Each number is 500 + 25 x the weight over its row's rms, rounded and kept within 0 to 999. Layers, rows and columns count from 0. Numbers have three digits each. The size before them is the row's rms in percent of the matrix's.

# layer 7 MLP gate, 256x96, rms 0.0997, rows 146-255, columns 0-31
093:524483511520527480454502526494476496500529505493526490512472497487572525481448523468447550421489
107:560496462485493519486451490485489511472491522530518515491523531478516482492498498487528521502511
086:489522516473501501516494494511501528500521447499477508478513503529498510500514458486508520509567
095:525402529519509509470465492476514507467480506549504516490479513487509460490492446487488505468499
096:506497522486498519501495514503479441439466478457513490522508496508501521504485545503486486508449
103:483486512462525536469505494520484492506471558493559503504509473500501475553454488510494485490512
104:537519473510507516473513483484483472520523425526495484515491472507510516448535543529499528514559
099:476514511469488496506480547564479510496457513544474507527533509501485486448542527497520512528509
102:509520520463507525521537487513484500457520447475489576479505483505512466439489497497486507506496
109:493484464469506499498515500513557492505551485497521568484480498511534470485454481484514538476501
092:502503488530531506477502527504584480515523502532532518537518483498513460487455476458549479502494
090:516490457491453490508525505472483522523525487522519498515473505531506480519491481484534490499506
097:514451499471527535471481493481500526523505496500520490540520561501514506429466490507518496482463
115:490500491476503508488485459481510514507463467553488522523506549539483480493496518472558515493479
091:491452496514536534530493466500528509471492491529558552475517519546487481472491488488545509483549
075:505497505501515472517495526524499488516528494499531519528521493562502467500452513511512512485525
114:494487455516511486513467475517511479488493451516491514490498548524474497490513491478492561517513
095:486528512455511489495441463451504503486491481485554481510475465518485509503490486463527521515521
112:504521438488504473499520514498485520506496505493494509516512470544512449508476470478543506504523
109:485493506520487449515500500514500489531468476508485529485519485515498531480480509490470517490536
092:538451500514547479488514502520482461513480499496526466483511517572486449469517509467525500482536
105:502501518506528493500528462494545529518505513499521542519482490514553443458508488492532477531506
112:490491493522485474500434477510495483494506463495484510519503561501492482477493479465481539523541
088:533470499480505510503532493523509470480522503480539503496572498509535484460471531511519545498525
110:526522498491534527492508486510521502495520481487454518547507530505516505476449514441492521460480
109:502474526487483515435479476540509516546474481501486506515512489501506498493505431485523534491493
086:469487510510520489521455480540525502453499478505504516535514538516495492482532464504499506503524
094:508527482446469521470478508490501530450483518517527494478501506502559539471493512492488496512524
087:513540525467504457490473535506493503522493459472528474506522504502468555493488522512520539493500
108:522557506483512507486494529499541540471519483519486517482543498477494500499494508483499522482462
081:472491526461504507505531517512487513501518497479523532530510514572496491506466513479539536489501
110:505491530506482451494501505544517457504507449483494526521494487462518513491522475492497488498514
089:518454510512544460483529519535487491483565533490454510450503488520519515504531537502480486490530
088:494479511494534508498508500490466497505489481506478503554509497500508445508426512477462493464526
117:491472514538538461475488481519512499512520504533468466491468504537544485432493498511527503515540
102:541481505493508513519518498486516490499490496471489492483513456515546527449514490488550505498546
107:527518482480498520508482453475503543459512487513472521462496459519503500464483450482539519521526
102:500575499466492481543470512524440502472466479464483462490487535499497457459531516479513525499514
109:508454477489498552556505522459484471490494509505473469459536470516476478489520539482525522518502
096:495447487515511507464528517483510520536477497500496480467502513513504481524543522530512500477478
109:504570460531487494520525482497510521514523502500545499501524561577476498481499486469530502475505
110:492469524510486452507506501508506526507479481480495487493514515510475483463499481473505507497527
105:494433485518486505485511473513481538485497494480511518507483520540538464502464486475521539491475
115:478472511498500477474476465503473535537502484537507492495498527507448497501496491496565507489547
107:493491495497506510519498515527514523489479491529513493529506542519501473514475452419492484489469
098:488494456508547531511496507481555482495547530524505516457512519491511502504491480470503509504479
101:465493511473487504470510509499517483547512525454505468540498493501468500464489496496468475441496
100:520509534512508502494496499463479507473500520500496470535520503508514478478489494526536544468480
107:493554507520533478521512509507528463441529521521482488522493520499488467477472500455513504475494
091:489514511504502507498490457496505489499495479466503529535503492512509469443475500526508536458525
093:529490496457521496504487537482518527466513438475487515471510468483520469454454518496494519433508
108:452508507475479524536500481521505486501511506488538535478490502527472483531448503461507498464495
100:542495505517527504496532501474473489526559532475534528475512514523523479508508489474500535496517
107:525521519455525552518487490528479470502494525521537498488471507517506520483486521466521526533491
096:541488542477504520476451506492500494496478450500511532511507487497521529477461453482491506495510
103:471519537520507495473507474524526466523494502507507458495541535514503471450507468436493535473531
099:536479519525520495475509511484482518495495482505489500534488498521558488463498524484531508477548
103:512454482512530487488491495507506522507556496507519516497486544536493471522516485471516509528495
092:501479567492509473486497492478479475516492477512513478498516492475506488501488470501545491495517
095:498479485511561500507459500500513484510475535473513475438512491460455482475529535525486509495463
105:510488501521493465488476510468514501501506483488507508493511504510489540449492475480530470497494
099:507541469493505448527498481484524446512493506494511502499516494504509509515454507485466500449518
104:523503475461498450517534490499491487483468522527516534504537510498521483509448502515537530471490
105:532456456533513475548506495489496498541502490511517476483523522541510516460514508464570454491559
111:507479481503496499505513489547513460469453483511484488483538537475503479493513499513473509496500
097:530454503500529525480523498516500455510449519511492509546506489560497462502468466541519521510496
119:462498496503545459486476501526521526502490473507507509478522563529467477484464520448502514508501
089:481483520499496500494460540510500480526508468462489514512513493510536511528476504476531525473528
106:482529503479510464502482491523507514519532484413438508489502465489511490478488462497487538518529
085:491527493497502484470463501476535521483542476482461515461539499494491486497487456493511550480528
112:531494483504556504514518518485479513550530533494498521507519478532557487515499543513516500458529
109:477502507494534530460460515498541520521525510526511518464520487485510487490537505485516529520509
098:511502492479499458484497476515519449497480513460539479495519514537475490491515453459535487476479
099:495530469533498477483449489507534524498518517493490517487495525502497478466495492514527490533500
110:513496528507484494500465471507546517572484482505520547475516528520493479479528450514505507491502
111:501490516503510487508524480509501494518498479539529488517489489502504528486490497496514472498484
095:508483485518496498491484491466525485475500498529489480510522482511472499485493493506490516452495
078:507503492463543448509501493475493507487531466485541482512452522531497437480494446489512505488514
103:466496536436482490543514520515501506488487504482520516493579508490475461510434499482489523501499
083:532520502515519464509519460503521480508475505536513534519583474544522479460504513472561550464552
103:483505467509513528512495453512486489500472500522533517523533500506512466501516474482566499534478
104:484556456493548471516512446509484485512529518477512478498497535581474493468514516466512497473539
094:483447497493522438510464485521516474524488486529496465482486487498485510511515470504545504472491
083:486503558461505542523492478523503520507497479532520539521477549544529476489488464464524531499530
118:495492498418484512525510488524483509505519479468484474520504496519508483435488523457493492489487
104:542512512509501527482498499487501490501481502468489537553524495517490450458498476485480515494496
105:517500499512490497517466489537518485508486470515510496489511544536501493492509525523539499508496
092:445431534480485473514456495501490472570489507462482461528527507542459504486503482514550551515514
095:482512510477488498504476470459507518499507501451521522519557467496557479505414473518530501423505
101:524512552479500513503531515504523519466535473484460539447505546520498472480486508471510488463495
106:499531493493533513486477500497480477529522491529489532502525508510469467417492455517539532509497
107:500529512524501461525505488509495490506525466466457514490521507507519484495480492524515544488575
111:510484447492489511504500490466509558448526496483492518495512530488518525505463498510523496481485
079:481492454493529508494490441484529478508494474496457503489509547529495476489486463484511490485512
102:480510474480502495482521495501538526503545490506534481500523502501518454541462497493489537459469
102:529528475477487543468470460513516508493498493489464482490502538553514516502483487499515489520535
098:493499503480498506490506485512461465517513496538479460467535475544477520513535527483533519524513
110:470536506468533483488504495507526497517503477529539495536507542524476517466497505452512493494488
092:479545505506523482539495501502526501492476508495566511432538496506482469508483486534553526507494
118:489490513506512469483449476537496548495518512526454507474509541495512503498497451471527481509527
094:486477477554541458494497488514531467535494488494515514466483557506503510490491528489488491510544
104:485529521529521472500527488511517478489495499495510521491518528522525470530494500439520504509491
105:509511469481476476518506488505466506511536477481440503528516503468513492492463487521483465499471
110:488497503474494517475508500493537509507526451522520485565524517518475514475464494458485515513479
095:484436504529507497442519529447526501530492510498559483495550508514511520506473520498491466442508
095:505509502445535473479478505495513537469527530458474483495473508481491512538466520468493533500482
089:508484517467546462529465508523538433448516501490507513447496473495492523495509494535488505509488
097:502497486532537508503502477485513539473517474469503501476499525520554492520518476473520496466479
090:475505499530534490460453466456531468531519485497502556508509511493502461474502470497502471447501
107:477464493459530494525515488516526488473491487483551520521503490511523497504477484434485525482471
# layer 7 MLP up, 256x96, rms 0.0934, rows 146-255, columns 0-31
094:507493512470465521465478517457534494498480492526513539500480510474526496473463494485473526454490
104:495449511546554491512468472477523500456496547507527505459487529472535533519525487527475487507492
099:523487516496535494490496510483543460518461504517546503555513488514502441494445496484492523464475
096:492503513526533508515453459509511493499478487482491557505492546498484516478545450517511480523487
094:484515479499463459526483548489493502465492524515468499491547466477470505502475529489486495448473
095:513533511463489525481500485491493495488600443480501516495484473504485476506452479513487480480507
101:556519502455474422495526504519483463506471492517504467521519451493528531520486528513459491461477
093:564498505476480507464503545472534501502471464516506520484507495487502509467532486508475495507485
109:443504482545487454502471469492525468516526519469512484501480492466487488527524468498485441537457
107:472536491526480481484513492515479511491517500459530500536478512475547492571457508528454465496473
103:511509531486494459552469482525462468509475472486472462492504508526451492476519485515497554498528
088:487451456487445484489535503500481488527517518473493478507563466495481512479508511483481520484436
097:500537525476546542498464524492571558482492527471508547440515515492507528491498483527521538518522
109:513530523530531526512498460528445436522518469490492475492511525498470505468489486521532551533536
100:527470505469474514504503462556499496440495500526553541457487518519536507472508477544489515511511
084:498513459509480512511514530486488524515494515509499492473478514496515512572497532537481464497479
120:502527510481504501488495536509471527505474502480473504478534506465449479531525510503486513493459
098:477493489517541485531508551490510470506478509537546519462482478507524505508508545500562505508557
100:559466515440514496484503489489514513504463555456511483493480498475519517509518517500467491489504
103:461526476515485490494497513532485511517518532484518505488564495487480491469475536488519488519542
089:505466496494506501546457481525496502492503511495519479503508507495493463487522532559547509550502
103:451507533501526504538479485520539525477501480492491513508493457456498474485476514527507494493520
109:483515486510481474482508477449461521489523524519505496519510505508481495542487513467486523478483
085:477511532490491474528470499485501497515480491497464514533492524486474511504466495479464509502468
105:505461464554516488504479466488512517499454481475492516518506486529532475498496470463525494520488
106:491455454501496501488466488478521490505480511513531475484485531509527538519499518518449483544472
101:464468532497514512544480483465475522474514512514496501496480519481483523503523484487470496491568
099:494493548539489527481485492477523534500538499508457494473498480478503497485489486599481490461535
093:534523507497500445496486541508484516480479541464502462467485508451482529533509519546481501492455
107:476515527452484505519478467540476476476514499465524482533530480480474492522515456479464529527489
096:491496495439491478497565548472487549493515535508508493512455528507482489543499524514513513502470
102:490477519496534459523546537502471501555479551523511512506483464489527486528491504528468529483482
092:489516487458525503501523502477517526531497545495497500483452520475458507552483487471500446454444
091:461524496478488495481505531474458505478504482462447457533463497492468512507510551532488422514533
109:481505496521490537502495479484497473521527500505548483479492506518487536524500469498463542516437
098:501528489471493522493480491477510491541526514472512480486476520529485512507540475531535478488539
104:532537456510505490482518486483444518481510485528520484525521527533543471472498526475483502521510
100:466516480456493505472521460482505554466499506474513537524536525475471508497509495499482492505476
107:510529492497491494497535480529447488487514506472476489505516489538533538506468522502469498475503
102:525461490499488473532501514516486516515511471479527494534550461546455507487503485495503462493515
110:429491532523497483509474524480521543478527491469507447535511477505505498448525493506500495519499
107:521491490489484497512504477438490513521531510455505499433494498468486551537507534508494516450488
099:531507540461493476545548535517485500478516493450465520491487490467534483501490524535446491454488
109:535536493502509433472483464543499521507482492510481499477504449506488499476488502474505506525480
107:499503532534505505551509490479458545483504477519496518462549503510452474468493474494513531538478
096:490497556503487491542495534488500482531470476451544438491537488476473479523485524512462506477445
107:502490492528510500513539559505490478514444490520454482508527505491514524512502517512489489515498
098:504491506484521492492476541499491491491472520494510550506515525438510504471513509481458544486443
099:494502529498545490541489494535453464494508504496474480506487533507524513451545527495455499526484
089:495495527521524489511470502509459485440522499495504491474548470524534489495496476468505455522505
101:480519484503484504546500543483480526485551468490467487500460439465475516482525532503482484486470
100:461531513508508499511523534455485493501523444454495484487510487487490539505520507517528515529498
097:501532454468539481486463515510478497493504493452481472455465479491514524505493487481510494467445
102:523532518480506487506493516534540497477522477535485452556488536504530510536508461537550509511492
092:467481510511497470504512508499507480532541515497518507507507509498477454496515508535518519500550
097:515502463472478485492536480469512491511458488507490507512510499503493475500505487504434540462516
098:490479476501506481462537510509525476489482514526494462503491538484519481478505508483438505499535
094:533513452544441489554479469565510508510511503504467535498478509467508491473505482467519505497494
087:549513481491491484507514501472512505474518489473519499485449565515528464504516516461514511495506
092:465502499463471499487537517492478514550485499487452450530493546524486519484497474523535450478522
111:503491482489465488460483537482500502484499506463452444465501493517531559488524500504485470541502
097:525487447471509532474508481475542511487473534496511487510489471505518537468549516473562494471465
095:468480482496479485468491500552489505518541442493485497514478533494487528503473500519468514504450
095:511489470525548512533501457495473508490517510519514477461506522524515548487515536517478503519499
105:477467461453518522474493524501493536478495535513492468540508556504471483482475542437497494516513
095:462498495484459531500502489495495534506499523523457505527517520529477519492564468522540502524475
103:505495551514500544525435500474496493456546470497496524455505498511502533513451504509483496473472
099:508515525498511497471517474450508467481476494531529526482522497503494467473459494518469509498504
103:524507496532508501474493493489492511491546505512524511477503500504490481491464546501518482511508
094:485522488511482479458523524489550546498521519455454508451499487472503500502504467487517471501471
102:498507533519488480466488484485496513497506520505483474505502501466505449494421521479511523493536
101:527475496519518494472526513530506488525516486507508465497519520477522511519523497514502501520521
095:504547468489487466536511469432468524511535485473443492482475498499506463515528521493499506507516
098:528522512519466498503510468463473511506512496501507539476553507489516474486484507530486472467485
103:535437504452534477470519475516503492504471522540540488524513491542465530521481493443488530442507
111:526521491508485503513506471500496492511534510496548524460490442519547508476484494520532476453515
092:503504513482497531439475448469535498529537546530472498449471528477497481484515512513510526533516
085:485490542524498525488497489518500488497494508497500546504540470514532520497495527500500501517479
098:481482491467482523473489471500506504513473511475520483512516453527536543519490452530504527505509
093:485482501472515519504467505493483501483518467482498501525477509526489521497519499520492507513456
106:492492494506509459503467514495512493470476509524480524494443496553503530502500502505457501524487
099:472506451482534497487497432520483484552491517511524478441499512527489534506508532536505492476518
095:548509505505505502525465522531519529479509525466516540488505512522489494472519481487490525530472
102:477509560506479550511506471529458539523479523504502514492451551491538500517505501513499505492531
111:476513477505511514470514494505466503531541552504490524484532480476466485507504512489464538527479
105:490512446509489476508531529505540524535450440479519484468524498469514477497490483488462498459476
111:476457508483521504471490498495489506539469501507480492522499482488481462507509531523458440500524
094:507470525479512501442532505469486514513475463529521494530512507503522526480516473508492548458508
106:457507520514503519520523502508543481520480547525544459466468504529463514540531486460515475522482
106:517450509570511485505494496473497473505502492508528503502501492511495510476523491517507457521545
109:510494520521502498505522485478514461510541461491526510509542537511518525510450507503492501492490
103:500529513551485441500543491526475470471502509457476486492491440494505483453508502490525470492511
103:546527518494515497459585524498471477504493516524507515512484488459489516515478479516533539516500
090:466530439504511491503505483482507490525487515500479471469479529508485488527531500530530444550496
105:508484505510533496529531539553497538503513488465499509495483510512518568504489516504516534499533
096:504499507458499499527441473516480535480531506537552510475508535508476513492462488465482489499511
098:515508514478517477494523501502467483510518550494497448497498494496526504502494556540475535486492
106:502497480501500527499537526526428485468495528511508449543498471485477508557528484520493498488504
091:530495495498493530505478517482503495499520560487486507472507464510475469499473515523471483491498
110:488515517523516508486521498497490480549503498498514480497499474473474512472531520499504458473513
099:493475512470504517509503452455492469505477496501499518506494509483486523491488475502492496484509
106:505481506508506514508472489498552496458535511489502522467494527466532494521506468482502484524484
098:505508495507495481555542530500505499464470495529483495515478485500509493477453493493517491531482
106:530528483502474533527537469489506490517555458476494567502503474540539476521460497506491520527504
100:509481523492531454534519536487525496531454511471514459525509484506488490499501526481503516465525
096:472475449502485498450457470446509517528482522470514513479480521541472505517489474530471514481478
093:517448502509540512497460505496478508494463477539493500489490494498532508503465485492476559495468
097:431482514511493540480483485471505504490511516494577450522527480496499481531471497454535480543523
099:500504545491518460533512538505502481500499479513513500523518466516512524482519480480525462487511
108:462488483510526469515484527525490490427495460532479501500479449457477490530511512487454528504469
# layer 7 MLP down (transposed), 256x96, rms 0.0918, rows 146-255, columns 0-31
096:484515488530468505526429485501473512506507491463488550523460508524523533491505508537495508514496
107:451534486531511468482482508542536537498485491572521546521495459478547490508509501504490483479513
099:504521526484499515495512507507557538543504483521478522512512498500507518476516512472498549504540
098:445499493488491509494514527481506494457500488487487501494503470541500512497515521513509494442454
094:487554509503504502510508489502483497511503442485518467478507478469524515469546434543495518503525
101:524505491530503508489513513517498512509470447534491493452507513507498516489444494473505458478489
100:446479484489469478517517506516500526495505503504504513488508483480476508531527469524533510493496
094:549493492483475499495498508550525472506494543472471520507474527484505502488476505506545465506458
103:457461494493540512507526525526509475493513464507523493491492483514476498504509479477505481487476
105:516492525505532507510517510523449465471498526507478526549517541518482530516464497510497484521551
099:474506483529546447525535479521511473512477481519508489496521496504502462480452491480528508512548
093:522502539509487451490527511490508497455508493486505502494463478485498511558485498546517489489528
095:503500457489499471491472551523496476515431537501508475536503514530526479502515501500507520486520
107:500460514505449499453488475516519515483493545496496546516511506499495494485496486495533431498486
098:528514520469497504505479475554499477528518514500455450482485466455537521502487511513462504508512
092:503522481528505501513488475501479514505509514537472519455513499462537554551523499505461503508505
114:428499501485505510516534483529490520469498485529520471496514489496505503532515497519530540465461
098:515484546456498488519530492518521520504508524489484539482522501511550508529549492519512465485499
097:541507548498456511507486514497462486488456505497549513510551527519521515491479534482488487497502
103:476531504497495541487487444462489520540484495515467445499508486485484476494501519501511510513527
091:498515489525444500490514486509530507470508466492452496513490488517540508505468469543490488478481
100:490441457493498493475539535543470507514506486503529495497479503479493466479515449491496514473487
100:505516505491514490483464443478491530494503505460454499470487529488503501509516472470509522441491
091:524495523495526509534529479480486494505485484479498500475526488454509497493444526489498506542490
106:521524465484490510447503523523512484484483516498508538524475511493488487444503524491505469489444
104:532517531512485482479502444498466496496543531492470512498548529499513538494475460502512531518472
098:527511476505533549478530479495485514520528493477481504507490457471493505524474510493456497476528
104:474533481472512525474518505492525483484507499509500522528466457480514514525524469487518514477514
096:485473518532522500490475460489493512478485494493444527537505477486514471518518489549514469495449
103:448501519527518550489459490486480485483527495513504508495497492499496495533535539473542507480534
095:500484478509459475495481533495507492515477511464509471497483458483487524508544489503489497491489
099:463489473524496541497502521439483492450501531515507522492499491502489478496480499487519499523517
088:501473511502494471533493531504459478507475485494478508532542471514523481474480508519483505545494
093:452500478497462501484500486498490495475535541469511458479524518510456526482530475498531476571503
107:456545522486492521489465510500509507519520465545514500483529547470533471476467514513498461498495
098:496500554499524491526496554494533505546526474478458520481527490523494466511467474499464500508466
101:515492471499494504529506510443460441496471514499556483481517495471476541517510494480486494535509
102:533492508476464481531497480525484508520509479541483536517513510501504477492498497516497489538497
107:450492527515492497487499443527490497492478458495519535468492461539546507505524499523523520515490
103:530477510512464507465470469522477465514496500509533443510470487516561479459469483494510498468534
112:496574478479501500499515481518465469501481441532511486512481490499501510508471478502530512527485
106:460494499540441522517445512497465528527495493530511480485488520492503512527518501514484522510515
097:508519505457520498517547530507533468517498538494462506473502527489455560507531521459532502460504
106:498503533477474441509521486519494452537495484481500510478502485502477537542519504532493501494465
108:482518525472480505488475475516514512489507534491475524538523524485446524556484508518513513501536
098:525470528427449540531498465533505517504496482533482480506488519475492526491504514509513499492480
106:528483552505509491537521486547518515499493513526469522479496497576515497543524476463497508491486
097:525487491512492471472481492507525474509540516511570506518477494487486520542513495511558494478557
100:518507528496518501493467470520498447488553523526508504494500516519538485460487526504479475511476
095:499492505507510526466474493502476483464529474521533451495523462507533513505495511522509495441530
099:468554535514454512521516465503456502489504527487494488508496513504503543508496490508511455555454
098:501543495518516516495484516506439525471485483491527471502461481515497515480500473466535471480508
096:498483476483465471486538485450469476501489532461460493505478500538510424486474529473504486498495
103:460474501495464515510484447497470526512521536552483474434532507492510521520499533469519497452507
093:539526531477500488506461478483461482525500474478543548530509480474500502510488495477532517563524
102:489503470462478551499530532463468492516527458511512451505488484472494479506509483486524507527497
101:510494502470480482483495517532485522505538502517539553489523474519523478523517504489466557480494
096:490485518512506547499519516485481489498504507529507487515523550522506472488505471510471468481481
091:467503494448484487494490495504461499518497494495497486479507474481432538516490525447476500489493
095:536501464512509495482467513510494529508463526504498486481538535486471501490501560485483462492527
105:485499472450519526462523531510483475486489516522464451539517516501530541477486479502494480507514
099:483498513478470516503451510466439532479497549517474472499507546496513518519492501489495488476512
097:500512513509502490539539521502490480492501537449500503504480506478464530481497510484560479485465
097:530516482473519512476485526527506487529497470508457505529468476485526488472491485450490552468505
108:492524536531523533523514474513527518516519524480539483510466495504451492505504488485518482480511
097:486458512531486496485502489486508517454510483517514507514495493490490521476481500498575482510474
103:485523489510474499528523493508546509499475430492522513485509500525528453478529484517537525510511
099:489471538475525491496514518495483464515513432503500514465488509502528480521458492510533539472539
103:497502529472514537534476475470502524515517525480532485500497502502459490508481481477543493513511
096:477462465536458491514540501497518529533496524486528480503465450509514514546517516489494458488468
106:456489489499473498475536512518547469487494466517501501517490456513531505533502490532474487510479
104:499503515504544484504494513494516479509495543442495493564510507525469525487519530486522514526486
092:487457535533502532549509528557507501502488481507497508495502498464532531492485526502505492482542
098:513478500499520478463513508524503520523503511480506501514488492524519518478502514538510519511490
108:519490532535486474500548474500541491465492514502500511473509501528526509500480513510562510453510
111:488506467489487499450504475467533498516459501473494491502484473524536493455478532533489516487495
093:477485539551508489544483538512474476487468450499569446513501510509503503503495497478506498473487
085:503492508495520467490516502487508519427501484498556526499471536529504481455528484493542499517477
100:523503506515478503541519518532528464471464513515470515476462488495504498448482533490522460513497
095:516499496488527489521513483490507499497467469554507492479540481520498507469502522483539526485504
106:483513479484505492557519521481477499552479493486490471504522469517507503555497550483531512525500
100:490467548461534542511547492502495523524483523534510486472506460488503474561504534511517539497481
096:465512544465471507489518463527494528511497486547476489476493475505504502498484483490494502483507
102:474494496554495508498505516507462469495523491444486479473518492475507504507475525536456494453489
107:468494489503463513510530509467522493455576494528524466463501480502473469487518508524513531493483
101:497487537464489480510539534484478474517498514491516511508422562484460500499512491488505459501502
107:524489514458539490516506463496469532516462521532477519527517518551523509529489524532493500486491
099:514542492490537496489522497513522505545508518430512506483500499501513504529488508492493471510487
101:476464509531514492497495514477521488505500484468514506482504483522579483512408473527517495471506
106:542500517510512490488547471470438456479525521514480506486506490484486470477485493529488496509490
106:507487509506538511471473480481488428520539486518514552498504527520496512477482493550476535470513
107:534466518502481482476465494519474502542513476482540509474486493493504518512534488506461478489482
103:497481492488473515520506483563466482510451485492510519500480525471483465515468505487481521527483
096:492519474535491484504505550486473519538487522504522479511488465466469497506523540524489502527495
105:553479471442522485460514517555514465538482545469469488466545532485541492476478490492542470479494
100:455496468472503481502480456497449501499470512478483505513484476495511476503468536506509493495514
096:497469498503472478510457519507510500509536513475522515479448494487474519466464489504477463503513
107:498482520529433519532491490493506482493504448521489493481520536473483555530528524472502516519538
092:524510474456492506501509509463520496513489483504494548515486492486451529463468513532537537496515
109:467460545482507540487485489510498520543521477523491486484492498514482469518475504521491513504530
102:485501495523533481542508563471514528551487462510534495512530508523417500462511513529486474522512
105:479509533495486517492513484490489541474506513515517516520485475508518449501479484532470511518476
103:472519527469503510558494506525520489523535494509474495503506513481497522514512484484500510497485
108:461528506571503479504463496514515530481550483499492475506530491490482494469498484476482486482526
095:476523475466467491500481543515526507519512492539474492507520500524511494487508448475488478492535
099:499471510534522513452527511511499479509446478513489503521470501468512474502502521521460496501496
093:549524493483493497483580538513523480529499551488468515513504536492484471509487489505492495523487
100:525502523465493486523501513471496525496532490496487517514498448508480549497513514555496479498560
101:510482494540501521502472449501548494492555529501532481513495504518454485519488501491527516487514
107:490488481501477503519491526462517490527515501547502507508487530503517467526484498538489522459518